Weights of a small GPT-style language model, trained from scratch on English Wikipedia: biases, a variant of Adam for these matrices.
Each number is 128 + 24 x the weight over its row's rms, rounded and kept within 0 to 255. Layers, rows and columns count from 0. Numbers have three digits each. The size before them is the row's rms in percent of the matrix's.

# up: layer 6 MLP up, 640x160, rms 0.0771, rows 555-597, columns 0-159
# down: layer 6 MLP down (transposed), 640x160, rms 0.0568, rows 555-596, columns 0-159
up555 120:103112143101139146140138095112101114110147159102143060104138094105125157156110134116160120102143141137165120128099116107149139131150078147136140152119130157163174117112099113130125122103099093116111192117151156093172172121111144144112104114140173116080109091157103182108137125131122112133136130121136134076074171145115182134160100134155099106131143134108141131130129127147107108121164141111159128137127158122165141154138110165135178144133128119128118124099105134126166116093123094
down555 126:158140115133126108115141153125111116147129155103097173111154143137124165077134114118093128124122137115113123140157125126101149124146141131097111110103073172114139126144152154075120109158154158157170161189148079145133111103109141131120162103126127150181137131112152086120141141121132149126122111153129140150156133125125130126185167096123179141112131134122131120104109141105120129106123110102045122136133128109111120075072134132152154110137111105103136158147129087118128161088096142
up556 127:100133142082134124131116108119096119147147145130103136119115128137140139148130147123178112113103115102124146108138092086123138168157112134141150153097171191138094110103095146104119106122074074134147143135142117104167143097094145164134090131139142143098116105134133177132146133119102123122149158092103139138136132107118158177183135126174100100137139125125136122138116128144081174123136127135157097089089103134155132153100077131133175124132140108137115118150123079124192136129149140
down556 141:104104091155099138128134121138127169125117166109113127121129125171077118150141116127132133123165116159139113112154146092114121091156163153104158065141145110083119135166125133135161116147133128113074112141108119155115121108108130141061127144147140110144162135084109138173159147119095107131109124109126136123108138144152127159123165114141108121077156155136170067164120122093126099137122119146114102172148161132139148105122127108102141133128088167124166135129072135140120102131152171
up557 105:114111135107183147105065129155128121141137137128147124111100150194149114153126120121128121147124177104161092102090126131141117135129126128108139152140144164160079093126122144127131090160139127132096108126116146152102163147132154124097148137122143132094114148126128141128160145124111151099165098119130147114150170116130194110090120134132049100060132117110124112151166143134158136099112138134123138103118169102177105094121096128139130115126125107155109111169133086120108152122147141
down557 103:117132133113147102127150131137128129061116098169084092117122098119124131132108118134172150142139108157143152116158155124144144147178128143109108105119134162122126128120162147138105159105115129115140143134101132112126132142105119128142137192109151127121133110146098089127094120130147070196123107126177121124089141139124091090126103108135164092172130150138113150124145161132109073139135105107154112169067115153182103121149138127108143131147112082100155114116143130075142144134139114
up558 029:114123110135112139168113161072143140183167117118116145149166093106159093116107127138129131131146107111114110157103156136154065133138104112111118151117169127141126129099130071121127109128091150117127112109157167116150164175133124149132134157123111110104133100150084132118148153130124120146085110123113106120133180133127115165151081112141154118137115204116133102128095162139150126147107113158150128101131127056136129127131165172133109103136151110110135110109148097143146137144174125
down558 019:145126107112145142154130038169116147162120142121140160117152190094150125172168114162122112151134113121095135130158114142103146125177102119166139140159094157118128116122137149132136141122134109117187122081114095179119125152130140134126126169138095131144103148103171128156137165147105136152132166135116161145133107138129147147141144153124124151127113107133089107127133100111113124093134137071139102133130174121122104106103120117108120140130119172160124133169121115097088136111073127
up559 128:108091110073149111135124135114092132118113143141140130114152063129177107138150140172142118091140134136145100155077117121120133152137106108101131117156178127114117113113103135111178101138116100115185126107126142110121147094124190137156064143168168099147133142123099158139113107145084161142142121113198139149116134141094140130117157119167111108085124114112112123137113123130124136106143130140147135102107117127105136151161120105119118128128126151122133115139149141098099179091181135
down559 136:133118154130152097144154111171084146148086118119124163109092145131127120164094205087174135139117126134129146088137114134131143112105129095151114169105099136169134164150175130142113168121131148125129115137093140132088150114127134166140120099123067158143109117157114146115113123111126134094115127154114096116128110139142122139148128099069128137139160091118141119109139162125129124101140144126110103157185118158122131091180124137098155167129140096156115124104110109168096107100138099
up560 093:137143134106156146116127098088108093146108130119120134162134124113132061103110102155153114130174116120103162121085117108122113143119134116124103147137121152127144108117074134142126115127166100189142114169112120136166155132108157132094107139134125112137119101161118176118105119123130112155127160109121148110163180099140143122139106117147111127145156115158113120162126134136115139112127054128112142089093128180114124158167097119130147106106151134150109165124190152193120149107118094
down560 094:136124194118150112156154238119114137085109105135161121138097132115120127107156110104105142129161114148128134113125105169135143128149123121122079121131103133095154122120099139107118131106151136123093140131193167125121147119149146140089123082137123099117132137131131135094149140084132101090091144144133124117121124194128148136132134063159074128147098123156087149143110144115161142122140111147137131093119114133118132130176131138117116159096147121125128152119151114130129105106106156
up561 103:142141150144138143122137106111181118140093122106070133140129128118097142137135104166129121122118133118162126110133119122079113128120127134119126117172120147143130142147127117145177106132133114129130130104130114101157110118143142130060170171161145105121160127106081117117158151155086160185105124116210122130095134125107130120145088104137115085113143100135129157148147141129078114102126124173142148158141169114100149125134113128134189137124070144098129150095162135169137124101136140
down561 072:134150168103204094115147112134130131172132143111119119134130122131144140124092124128103110156125147146121164129154102163174151084172164134148132095103100109115147122134113119127117144111134146117153086142134129116141113138098111122136137130100154130112141144143119083110158121110150136118153106118157130092155121136091123134142115114119173115150138155089093101120075137145131160138086152107114132123108101117128168159161113101187121172128130175174094105159157090107088114144076121
up562 027:109119135127125116108157197163113133107121132141136122154137104145059160131104120185125120164146090174172120163151132119159136138120147116108118127168129119134119110122130114111131117155127122154154129158159127126159131131104081136143119114123161126047157136167121130107154123153110107133125111070150123136136163055131124096129084106146111139091107128161163133140161125093126129102114113164134134140121114150115099138121114127098152111100125111157126178093127084131129128103122151
down562 018:144107146117140116135111047100134104120101131156134131116099121106135162107115150100148116126103147139146136156152154129114072126128123128102107124157154118104139110182105141147087148182102127129159144134131137132139143133138159107138120150134117130160147123092158149135079146106157090125130148153122117111112082147140090148077145161107088150132097127072128105131078135085127144129125129112107113135136121129140192160129153136157113165146151165156134121136150134129155136197137155
up563 118:127125112137137085133132134126083112138121096121154116102117107135169164107125120141102105082148137161167096164136121106125147127144086138055169140116168135122132068134104126144173079071144139121138131097114139129129141121105144128160076123102153135118161124145091122133109162156119154088119116171159129129142099111117149147120184114118125105142134120108160129110185134115130151089136125133106151112104153137132101118114099154099120113131139133126117161164147101180133151128122169
down563 125:143136131170198109146129123093129150133115181104143135111150106104115161155138132122158135144139153120109165043143138132122125105123130156122143154105085154149128165147121155119111155142115095142135130130079149124131091113164141142076127100096133128135086129117146160105106094133175103138164146141091118150087159150103135134135107101147118117113121112086113120104107126099139120167122131087177141107106137123146132146103146142166147141152111104144134104140107157137067099141122133
up564 128:090129107102161104130103102130110125119139174090111030115124132115128114134113125137135106135136092132143136142067122086155138159119100119076166122123114102149166100098127128115146115100125134117149157152143121107145150135115129141139088135097131149130132115168111132108153175139137097095158121142120169175133156120108163124118141053160135080121144079099140161118119141131125180128152152131115136129097111138130110147156121164111158135117129137148118125152113145170137116095135134
down564 134:134144123108152168125106131156118116099147164105096152107112106155146108150141139123132135153125116160118103106100129151100132107127153153155134135124149146114157094160135132106155122170136101143110170121135102082119082097099127088127139150150183101123146093118152153147129093119091154148076117153107148117123119107134127110139131113145156155086089132111126123109126120134136072115084111098098118097144161111169108115129140128138144162177166169098178096170130105139114121158177111
up565 028:178144168115144082159133110190110129093124157149137141134150127174120134097119128113145110122131120140136121120114126139134183133159208140135145105182083134130155167137113108153165136125161095099110092125108115121151147107137118110173150110140106141118127086109101116124117136164130121097122154147139094117120140124141106078153127129127135126093138090142107063111137151111086117129104132123102140104101127159112134109092098140137099106137118095128095103103089112114105110154123166
down565 016:092149118126097143108160170093133148122158133114132147140139104131128099127120118134110134095137097119141116127113107131145118144071109118100154100139130137133131126121147111118087108133102154111174130112096129155096131132135106122113099072095150121146148141142149135134071097133182118146111113108106112161129139104140158151124128146123084108146126112154172157137160162121165158158147100144139144139095128136134122135114121127127144171141089145130208118159167131153172053107123180
up566 112:117138124094155130096149120130120116120115117133146164128108134142145155143150137144139085092140103144099103155107058100148116161139089125098124122139224135138138094120121142117156093125123108118149107113107133072112133112129171128110127136102144089172102093097118139146126092136092159139136124133113135158144143116109206154130139125165148109152127124102124116137124135135104145140116105152141119121127114117113122152164107128132135151128152146135160129179129063143141129121188174
down566 120:115131132108124121163153167167117139155118145158126132095044147162123135110122128141128153119134162174133163123139176130112145108123175140161123168134063129121142113106116143152138118124130092148093062117077111166139127123129102134111112129124119158139145106152134121127168140125121141137147086154150104105124120155144077120129093145077123131119105127174107144113115137099170122120154161102098161144124133138094092107142116124088139139134136095149124132148176121113119123117087095
up567 109:096117085124157153122097122128110119142122116115117117106138112148154098193134126160118151180132153110155125106086134111119155153117125113129103146120132121142151115111144116113163131118107125137119082146118143154106114168142115165100130160106136112115127152143165154122154118129116115108134136090164126118123207129169166167123076090150154084091148076128136156157097139124114191078123114111116124104113106101154134184147094128121131150115168124139113134128149092138104138117128124
down567 118:089128130151145082173108102130148125114096082159156131106123150110144090160113141091135123123104156130153089081191133147162132109133140111096117113094099152100144130142169146157120128105138152129138161121122118131087168148141140158152090137086131128114096150125146093156112116120136073113157130138133116109166133124126118137148179142110105083094148110110138115156164129123134103136103095106104084153154152126107166147101135131130150094159164118133151144141103166101088126111120115
up568 120:120070144109131108106125112077148127117155127118111119097145115133175120156141155118152130117122126151137133193158119117131135118143134116046149134132141128111078099164153167115157100104117155141147173126108129062126160089101119103101101116130127120125139132145123131109162162132126103131159125146094172128153107111112130133157159123163102162131095141136110119119148136139148120124134123131142172118101144147118143078125137094117164157105152122090089134095153109147145154097125184
down568 131:139149126136148141116107133145142147148124151098096141145097157111115077159115128116141162085138142154102080093143181150126106141149114149135116142112128125117126125152133120098114133109117167158137159102084081141121074154152168111178149159131166150088096113141107152155107099122090107117128158109120156105147099158158126144113144143109118129149122100112162122118109069092161152155101145092164096122147114144158145158066156130113105126144108131125126150152156120132135105110125094
up569 088:100164142112098161088136113144121139160149120096120120120165095138110116177138070132110106092129148128146138150114081121127129159150098137133136092144136147162155150148116158129085143146175135127080091133108099117082133089075142131142168138143131131078097095112125142108145162122119149141122066132126115093119109101143163121107161139121128106141084165140139117134129129144114124122171118181150156104135151141143118114137157123158116084118139081093120115123117112158156129146135099
down569 067:113114091092147118119111168072111142156093109130146160110148121123111123165120125087090134152097123148129112087110079140146120085078130116125106164113179156138145176101089096145158159149103121105122117168177079105128124139134120148121149114115173127148124131115114095146087150117118115149155119178139108130147135139144158144113134145134116090103128108126126109116106165090130154118117155103127124128135147116171108154080119105141149126176135175148109146141118117124129131150172151
up570 023:122147149144154120124131134162157191092134177130131130158115140141157101119079130128152117122102148170138096126123136125118158100120150098085128098160084141120124159119189134130158142148110111123121142129128093126180146095134121106126086140101151114125131117124098125093105148116123126109096149133159076101145113122128159111166169158157151133090146178128106116136122150112102164172103153119097151121171118141116148157089082144127097090129141128162116106143133142118082132117151138
down570 013:102144139080131115089121128076122147110150141156115143126128111131106111086147101130071135105149085118161101122147136110098124135076118120171138111160152120152135142130129097115099135135108147115143172138125168149123142132116132148106166095147155145131117113135123150149107103166179139137135106093121106130126134153156141184112114160118125132122146125139135134084119161137107139126097110120113172151096141101153145109086080139119149177138117107108113089109139123133155037103158110
up571 131:101103152133098121122148117090073109120153139131174153133145075144169123139136133103146119114124149126147074146120086145147139137119108148104127140139162198105096124116110155107151125150152141164140159132118154113115147071139137118097094134132149112165094156129147136128116170143116150112141142112117133097168127148122129124116153110155153158110113131112119103139179149131131135120115064105173114122077133115126143089146120116093165091125162121109085103116177112112121159100136132
down571 146:129122080137109141085097112116114129132101122135136095126094113099073099133121151132159178117161120110161166141126152136132124122139124139142145128133144056121119103130178095136116104109118116104118115117122113149157184151121151119121154117164157137145105113139140154162105100126176153153150082059124094122172089157128135114109115140129117142139128160141145114113133150106096113141127124116132146105166119155139157136080139144084094146140162143165118133125148120193141104137111101
up572 032:117096132132122127070137148149103161148133106108099099107154150153119169142142139152135146092172133083112153137161113106117167108119160144143114152161125121123123135119093115125147108126163120120130082127116140163080126136096104106126157101183130129080134080156148152136125123100119162117118127129129149168089160173134092126081112109139103157119135103115146079132139156125093100081168118103164153116127129142114091124124102132064143155118129124127149141128159100139137101145113157
down572 018:113150069163115131198154163152149111154116145136145108130156099114135117133115114109151154148084108159113138153139126145163100114164151088133105157109113134113131115145123131151150156118115135110099120114084103129158092117123122084139113093100112105115156162119139095111099088132126111106127120142156130120162139129127112129163134106103157120148081086107128147132108139109132114118169116147158107123136125158133164175121185104165088105139132124103149166114145114108110176112075168
up573 025:125129138107124118121171140118163103112094141066126091108175153080180104135113136122137156152133159164120098097107113162145136154171057138116134098117144141136126103152098129096124113101075113099101157138150103161125094119162126140156154148126118125115126126087108162113094114195129151127152176149122083158124136095099146106138113156099131116122095117158102148117114107099141116141103099144109098137142164140161137110124123135108121114148116127114107139101150113132107131121119098
down573 012:128156144139111107124089111131123128123080120142092147106124109174167113129132148127146122117124153089091143115135125084109123138101153165143126088141159117125132177122178146144156148165164123133147087122143165142132120099119110135071089097136113181186089106088126162128096128082161095105134105142134130106143129132108089119129128126159145134131165174123118143148159106150130147150144174142131124134117105154134126108139138114120132083140116136136108149111134143093172084109137076
up574 071:108139134091126134105176115143133120156117143165134135109116098146124113148106103120108131096101150145159125134106108153123097127094156136124119131152195158126089046149112156149150101130187097109111120085129129156148170182127142111108171139126118138118126118117086135110169144141122127147130127125152142114142129132150159120145143148140087133080123115065137145145184117163137097092100134133135103092111163136112148105105106123112125140149127123111146128112149153165093127147084128
down574 070:135130108114131100105115181126115127139132152125099156136097143193116126124073193111158155105101078145130140133108110118144172124154132144114082126144098145113099157101102107105109159118118125154103121118083125124144149133120114119139141135087139150167154192173126134145126144054155111140135127170147156122108148128143103171127094145121138122134162137109182113106122112115138103135101161151147112148121109133148092156108133092084151133122128130128128114124099129140074146124134133
up575 128:149129165110123132106142093113144117113118153106121159103163139135157165103134116140157142099118129148097125123133123145138147148159151102121160100075158169149091120091071123065117067165125117131125121141146089099173150151102176135113130110121120142125156144151105110125117111108095142154106123115150149107153149089149140126167143118135084144137128105093148169142139123153136164097152115163127132160139122127127146135168139136144152130082112103101108098128109076135172159096143110
down575 137:134148131137189116111134113078099128133067092157128104163128105127143136119136176101070097113117116123169119157144091134117127140143123148138150088121106116146133117103102126146122118129090147151158118138135105173116109131108122127102131114112162125136160143093177164109134119151129162161153101116127127128124139172141134075121135117156123131162132143091097114132136116139080118113130105148102163143134110077170098157135165138113173137142155128130122124129153132119154135109042133
up576 096:107121160132119160107137109076132115134188130127135124100135089130170118122144144127088146167148141107131105143099092130151139136179112104101120102148093160120108111104144096115113128153157152157138172129129105112077141101094151108133127120111124106092130136160102153051112123109095138133156157119162168106145106141149152130085150111135119136137161126142151117138156153128122137114140087165126141129185154165148134127153119122137115122089189109081101154113135126118104126106141150
down576 086:111098123122129139154114214132125139107100172145120135129142144130145125155117114155125114127138176158133114100152100142110103123101165116148144134140162121143156131122112141144138149110138101126101143141179105119176144150158148119127072108174181129182129104125124092120086138140090131122116144144085114114116110181108130131187121130153129104104141092109146163133149128092108126065095110153115141112104107100124129126107122145132142093122118098122112137112123122191114119097135100
up577 119:057157155128142140085141099125108112161134153117159152101164120110128155106163138146122171118122098096150145146101105116167144118107135160112136106114094175170094105112083125136161095138142079137128175113140133108132144113131163070088095161109119125106136108138099176105125121138102129131126144084128146116198121113117132105131114155126130111140094136122142134148166153146147135122117121170103139124133132140116095097128085151119148174165103134127142123124149125156136138092155141
down577 101:156129137119128097136127108115153088165146153129126106114085087148114160133139102109107140128118100176102126130074131084107139138124142144149132147103135138161136136118106103116165156074136125169114166130143097130170111095119151142149122108086131133144125102104130138143132111147144143150130097111086155079128165135144180153130111128147167041127093141133117095094132139135119167109108131173112126077114115160120158142131156146131137125136119123117121144155109124154109124105193143
up578 040:137137106122130130122163142097069108120135111120108083112130100147110123117123103130107141142109142154135124099146104151141122135166104152114124165128132159151148161125067115090147111107112138121083091134138132132102119137164116132096163112148118125115138116102185122138123098102145146107094127123122136178148112105154174134142106155145109119094189144144118062156108116104107134105155104155141163152135147131118153107124126103082159115137127108120122110089196142174132147101090094
down578 030:140108122122108125142138097123136105149172126145118140142120102125127127107074101074139158125149153111186128079104143146180108095095123168100118097139122138100115128127129141144145139149113126118121136110085104115150135124169166109119091098099128110155131141164144139116135105151100127120132115108162136157152137173129057149130094106168122139137101092100174168125128136094137137144116162138104150096146079166134154094141119116128113128134155149147166175121132184112144152135120120
up579 119:141139142060153137109131113153143156083158117129107129097112133123134155164116100139166106127088110180136106147109036115133115143124117135129156099141188145141074115114116127107158104131142097111149152121119137063088174115125141118126142140145169118144087133117140154144156125122137126151112147125119159121164148127125158121111145108134133131119097141100137123122138147155112163134164127144161108138127137102143083118177096154113137114079142132130128115165148083117146127135128170
down579 126:132117117134114143131112128134141135140112105157093118120072130119110074098131154105107065100138156103148122131187136158117117122131126123097137082106140114120179121153141167145098139120114163184149131103133124181117071149133126088144127138111073119145144132145144158144112106108109148164133081171121139153095107153137101136155161100078151132124126120144115132138105100132112126153190157133132115126121111175110151125144124127075118102141152187133131132136130130148128121121143118
up580 126:135105132100141113128191095107078135100130140108148116094164118109174133125083109189167123114159117151130166180124127109141145163113123127093127099144135132114150096149129145115150077092155117113139111127103120087131136125084149138146102122134138147115130094164094138124107134169138112158127079149092144113127090124120160124109141103128154123154137090103109148129104108153149114122140119147109198113124125103124133175185106153146131133154099130107135153143133140111125164125169127
down580 140:168131163124161111141149133120128130155106086111112136111107129127108119143117158095110124139162143110121126124117122185085093137130117089153139172098151140135146113230158148135135146126095126117143134112130141122105109166107142118124135177106107144151113136129111134144095135197087146161121112149118085128138110126141076133110120109098091161152112146123139189111094147101118131108137167113094128134122120127072131117123115144099136156157139099174113116109136128121097138139161135
up581 110:164129123130121125119146123090111120170134160130081132098155130113145112091104133134174125153148107136140135170148129103118170147113108092123128147104140134128106130135061124102127120108146108112120132143137097103135162126120130141125114129149167092061146094148142134138144112109150136154093104141101130068124117106131175146165124134129137133147128101127149138145126110142140121168203125112142148124109133097212104172167093120139139126146129078171087142127130155136136125100136104
down581 120:083148156142099153113117135150158110086142104112121131167147135100106145123096125146107141121132143139116141109115120116133123140143121160162117118125153121122114102148151121150164115107142169159150161148138128173121097139106135139142154164150129143123120155104074106111128124128120123145154129138142132151082120160118078102099125147125157107152148137109118093128118132153063144131063114116108131135115162167053146118082124153109076115086137144079158159164114092107121155149139161
up582 114:131155129116136135134107124106152099078113102137101126108112136149156121137133078158144131132131120139157123128109121110135099163092153099110182134140162154139120076108150136133175096135142135135124145125120143107109167108134102113094124149172135124113114133122119163132124164136113137118171148098175137110142173140113115116108074097143138108095130077115133131182161162120132147139120129156131125162102129116152063138130102125100119129074108137087139142129194123145084113165168137
down582 114:185136096136098135141118122099078114174164132111115105121131125136152139149113158087131116102120145116110131149096117175148149112146118105139170106126161119139148155160069178103148118111095133109120183120130124140098099093105101105164149169090166121123132119126178144099131079111118157144140141137142135092155124108133162120113150128116082127137150102116114143133156144127143099135128133124110086124164103105116123157085095176131136096135145146101148153143146143111133128092128083
up583 054:140138150156161094132159133105079137106129091066115119156139083162157065129086126150157137144139110104117122144117160132137117130123092142106129112133111127098107121088106137123142157145131134090084124105145024110168147113094150112098135113132146127099135115123136129147104136153108092097162111143160123106141121092096138150157135116173081128129165115139124140141142133128083133117106127097136133145146107171133112147105142118111137091146128110138110121141118104146110132135170090
down583 037:124136103121144130118108153097152123098127117162165163109110144116117155146148144087079107105095135114133141129147141115125126104088155161111166142157129134171125137169161124138135099149127145140146143147081220164118108151149138112098110110121112118187170159105085111140117135121132159159101114109086131135112132117130123151097103152144110120085105154121097113138123103109150095140135135127111111108112155079127119081119121155141127158150102157097092155115106167132121165114130154
up584 081:138132150057133115062149109079146139146151144116104143122175116129095122100147134151102125122126113116145132149153133129143104164129136127121154131164099166144119100129093125114146158126155073120096094164115094069103113107074135090095095152102202093124102108127141151110131111148110137127127135129132128119139110106122118121147121112137144129140117098118157157157145119167128167124165122136124166143101146139141136135125104119145163124124105072131142156141160118133142188147102131
down584 059:188133111131108116140161199144077147145143152143128119137116094116172159147138139119156146150116122137117109123120127173095104143108109120109071110116113130112077131139123145137131133123127167123124083103159123118105138098125098131143132090121091173147109153105149146136106133144145151133100096160099105085199124113111140100118178133140123135111102174130121110103120115099101162112159150145125105116131089103176146133118094123170135134147089109131117126120141104098127162135100156
up585 130:102136143105124153117142101148119130127122139130150124162123150089124160137149109140096144101140183143129104140105093146135122151158109147092145080124132137151125099144114077119135111120125156127119082141155171125124120106123113133136135120110112156089095132172118150143155133110155152156109119103193131127167150145111159122111145060123156075112145126103121188168120130155112204102137098140102159112121136130143128132143125132136075128109123124153110157140124064123163141142124121
down585 130:144142081123161131148133128149080103142093149124143086153109113127126119125125122098095139131186167135130156174079137112147101142102114177134122131094127124134141129098122145127149108094122129120135134126089107128095136166110148143199099123119148178133103140166129137154130115154088096097109137103137100118138126134118152128146160137115088141170102137135119140123143125123103116158112097172110143093150172156138084147117131124132136089114169116137073165158153122140137133105085088
up586 115:124098118095168123102143111089159113141173161125098069092140128087123144090129127131123100109119110125141133138122114120134141138115109136133153171096131141164117127148094169130154110096085092122119101175089125075143168112124146126097113135142126097103129110135115162139185141126140141123137147141122158105149162082168164149136112118120132138159121116122141160145101151120102120138170117114157166110133127132149106141131108152163195169115108070169099129120123133146152130122148108
down586 124:123152136185096120131135140173118115121076111090130154183106151123061128132114131113140114117122118103098130078154139112130147131136131127115144028129108133113146131157136164135119154106182162129131137128131150189140105137140157112111124117136150159143143150131133098159124123141141143137130107109145115137157132191082105088134168104132149107087155106113128093104119134124130125113133138115119139113166104122060127128131156120161098093113128136127117142124136113111118165140114145
up587 126:116105119102134134118110116109128095116170161112112139124203122107087144141169104143085126129095165125121156096140130129159162120143148085133111089096146119166159167116152105109145141145108104131123118145162147131138161108116139172146152140104110092131118104166080135079134139124109102161162114131170136149088158123149124119126120145127162103113096118160171131117098158150082124101128109132129173133169127141145121109124129129121110155113087132171146138106133108165115129071112124
down587 131:141127148108161147167130121147081124174093158113161145130121124096189123141118140053170106110097104130100073151136112136101110110155090139127161142125152170156149139139110169197082108124115118149123091121115139117131138153128095133134118100099134139144133176157136115123125170160095143160094110118103133105098127122123124102092111128135107117127150164121170144127106121107110134121156122126099087123122134138117164159117118131127148116131119111159099096119196128133124132139139133
up588 114:101119095125125136110108134091167092123123117137104088144119108129175115115138105165142114149158132120171139108165138124126113156125132091124137147144133116126170128063131141152157139139124118133158160125120119138126124139118139141111082157131138130139144124129130117101119174155050158099153118112176113083091135151120100126155124070162125051105127081140169135157166202131101141136136135135112118131082139152122118152089141137094126151118123145110123139118154135134118121122140121
down588 125:167127144125093135146156110107113151135158144118159136116161059126070115124143129140133101079117169124103100118142141142119119107135095143121097093150104106128128089196121160088186118100107165116117135103158097116127146132110145097120108124104218096111156092100120118168141116121124137163117123130125107132135147122130118162142154152099132131126119117114100132160151102155137086096140144139159096124128087142158143110145147127148127108147160152108124151138104134101141139117140099
up589 022:148146127144086130140188109135130115125163126129153156157148097147138137119097123144060111138147117112140163087108140176107116118144165131199135148125135105151131131117068135116143093137121199153134109122134134079171144107096135177143147130093124130122151101116167164140132150130161126104146107105120098129144173117126111162153105103130120123125132079150096112105131144095134115139146169128115130142144150090097105093150128132125124103148101108128090141150131100168131123114129129
down589 013:115102117085126146094127156125172131138142099098144118139129117090121103131124108109131130121094145161101148148107115099163144120147106144111163126128131132140099129108122154123140198108160109117098108093116091164111130136199153105146143135169130144111135146170143111118106137094070136131149137155120130175108148189088131137097113131134102145146137125154144093163099155090157118141129127106142108087117116155167138105097126133146133124168111177115131118123157167129135168102105162
up590 046:111101149110176143085114161142069146151138127108125133138173084170124117108132128145157111101114119141120128101124132135101129122093182130095141085138115126104107133148180139133144162149169138131127101144114097133148121103115118123136099125147132150124109145134084107095182139185102143111084162112137138091123121117125140085117178122123168144100140047147164094111125144110117135115114115126130140095126143119104140134126123149147118146119159060134104139161127127112146100149146135
down590 033:105144114108140118170141078156129112099105106112129154154137105124124167155126156120104156128123150131173153130168147158107116149136147132153138167111124108162162137096103121144074076081106107104129120123135163146119111141147141171139124130141143133110150154096169128161099097101146149140100115136113114157120088108096118133112085154085157093135115140162101173115132111073115101132121174098167109150121121059131131151142129135147140142153144137119156110122112116117133091095147119
up591 082:143137127144121160121129138129160138135156146125106147130133138090148182110105112131121110157163123093132144127132108107121149151076125085130097091077201162112170090103123133100134135151142121146140130132128151116175104133181157120120116122154154129120124151136106116128119102130126141118080109128145148097087146108106137101176142119099085141112135131148128178124177126126035117113133119104169115090109160124111131120122114148129114116130137119143120163081129118121129144078145145
down591 067:112146120132178156113152118127138119100131139133154139106120099163150132186129132137145113111116109084129169144108144132108121128107142125120127139116106144132103107120175155166119169089172099136145104145080155131154133079114108105154065128123118163147152187155114108157119129127158087128077132142133151154129164082136080160149088105122117173138168156137160110117096156114100130128151122139136116147114117072139120136135118124145124146152143108134118105108136098089085119140136110
up592 129:129125176147134137104120108110128133115090143106152135127177116141116118112125128150136140096129111066131098125107130103184156144119152100125122098114140137140116126036142110140157104099126107176096113112151105114144159146133178128118132141120112110118111168136148143082081132150079171160115129121142146160128136114149114173137129150126121123081109135111162140152163147138164123068167102133134129133161121148097115112158105136147102134124130130143113116096108102132191133102146138
down592 139:119118147126119120092130125122195125137121150116157090070162172133114091111067087128127146091112116169127125124116159095077106104116164126135110142149123134148119131135130180140149148152117107165111128119167122159122107167085124120176099134145086128109111101091149095127143112101126141157180137139153131135140120147111124141141114146139130111172117094123126162166155137132107114111115110127071152095120106105137110099142125143146103180094126120124115131142141160116169162114113136
up593 093:126132166086086105094153110138083125128146092115111132129154106142140073154124132165115157085183132122130157184169086115144138165134110142104154105157118182108112127127165148109121116129152138158108115142120125128135125106045136094149093133110147133101147116139167136119119109169125143178138108110145115157141113133127164141140159113143131109127144119145131115125140147154078132114088098168095150130108109167114119116148127127112086120130145090105116141134156135142162160125151139
down593 065:108131162111155069110148197097149137112111105091122111134160104131160134157102153139121143100096155163125146137131144124149094158113120155087117120075175124144123122151143135120129140118125154150149109127143133126120171123118096157145131105118142115185095138101097125145143063135114146148130114145094115100148126121131153112131110129128152153124116142121155103073116153095155163088119111166123153138158118119110137109121117123117094062153115117164121105135114088139134180096142159
up594 031:136154105133110127097111154084116140128122143053162143099168120102110168089118135120121140170134125187133131118087128148122125160124126092146119111098125137127129142171127142115128099089078159128130071152100152144118138120137102151144148108128150100143116148084093149142132111196140133113098107105143117129131126104130120151136112108132123132169062114113128143131117175132138147077131125137128130121099136155183136140115152195174131153118135136098114119137143128141148162135136117
down594 023:144112131156098133131125047175160143175124127102121144120131141093161125194151149112138136158136141086116134154164116109136131109144103121114112140137076141110144162090128138129166132137141138135069115097141087140127114127123111106144153170142123163114118141080146136120117136100100135119145167155113136139156150100121135100134107134128128121113164187169130121157157132126113125133122159126102118136131095110093135101102119145100126092111183095170174116103137153098141129108116101
up595 077:137155165124127151125105136105133155136134137116097141138125175143126158141157115142125084142197123118124180093132112116084135145137083139133119126124139185119177090143084125078123123095154127123116141163094128157125118140140140110071152132164145137110101103122107149116124146123156139162142135088110131095130133080081130105117166075147109101149116158113111169156111154128095158146111122133155088122115117127134136115140112163130127115127138108081158158123151115128159121159097093
down595 075:157131135103136099120135131145104109174090163128150158130111126105124137114129121136212141134104069133132149125149115086103135165100131114119133125154088155115111140105152132171111164108137134111099130122094138093178111126088084139150107167114164170134124123172114077127061140079111120087103136142123142097147112114128100128153131135142114128142103143172116141129116146157133126139140159109122113127128072135135116150121124118088157109158144142171095124142105117113156159131138131
up596 111:120154116124105183109121117136125098154137126094127142157135105107117123107081095116156120092116123159121104155129064123122127170114119167094134102185147130143135106106084084127111159169178112123124116100131111126150133110109145115124114124152187132084105105140106146144145098119129150165098160110143123093119135113128148114093100130157139136150170117121137148168122103166097159136154108120170158150069099146140137126144115165138110093135103109130135136155124127128144161138179115
down596 120:165169094098145157133096116150113104151133168141125174117098148096201150118121117077108122173137148129177139126076153105126111168146126215133088168174131150127098104105140119158106130126139100129119138130088124157097099127156180128133125138129122158128072097160113135134117110109087121101120120120113128082119125139144149113113138144128127124182137117126124122114130113095121099149102149129121107118116145131136125150099138137125124133129133148118087118099174142112130151131140106
up597 080:088138096102124088169153121133111099146132112118158117136139143163141162127134103118146103125141106092136130121115095149132133145091116144113157160128160158136133077130143118110116093132125101121095137114132127139130114093136138116121105126115140153158127163100148152147106117120133150129094163145110147100178098123096145140155178136133087129089072178070120136125135129148144185098090143094180135113129121110132105132140088126123107079189151119097140093142131086155146141127124158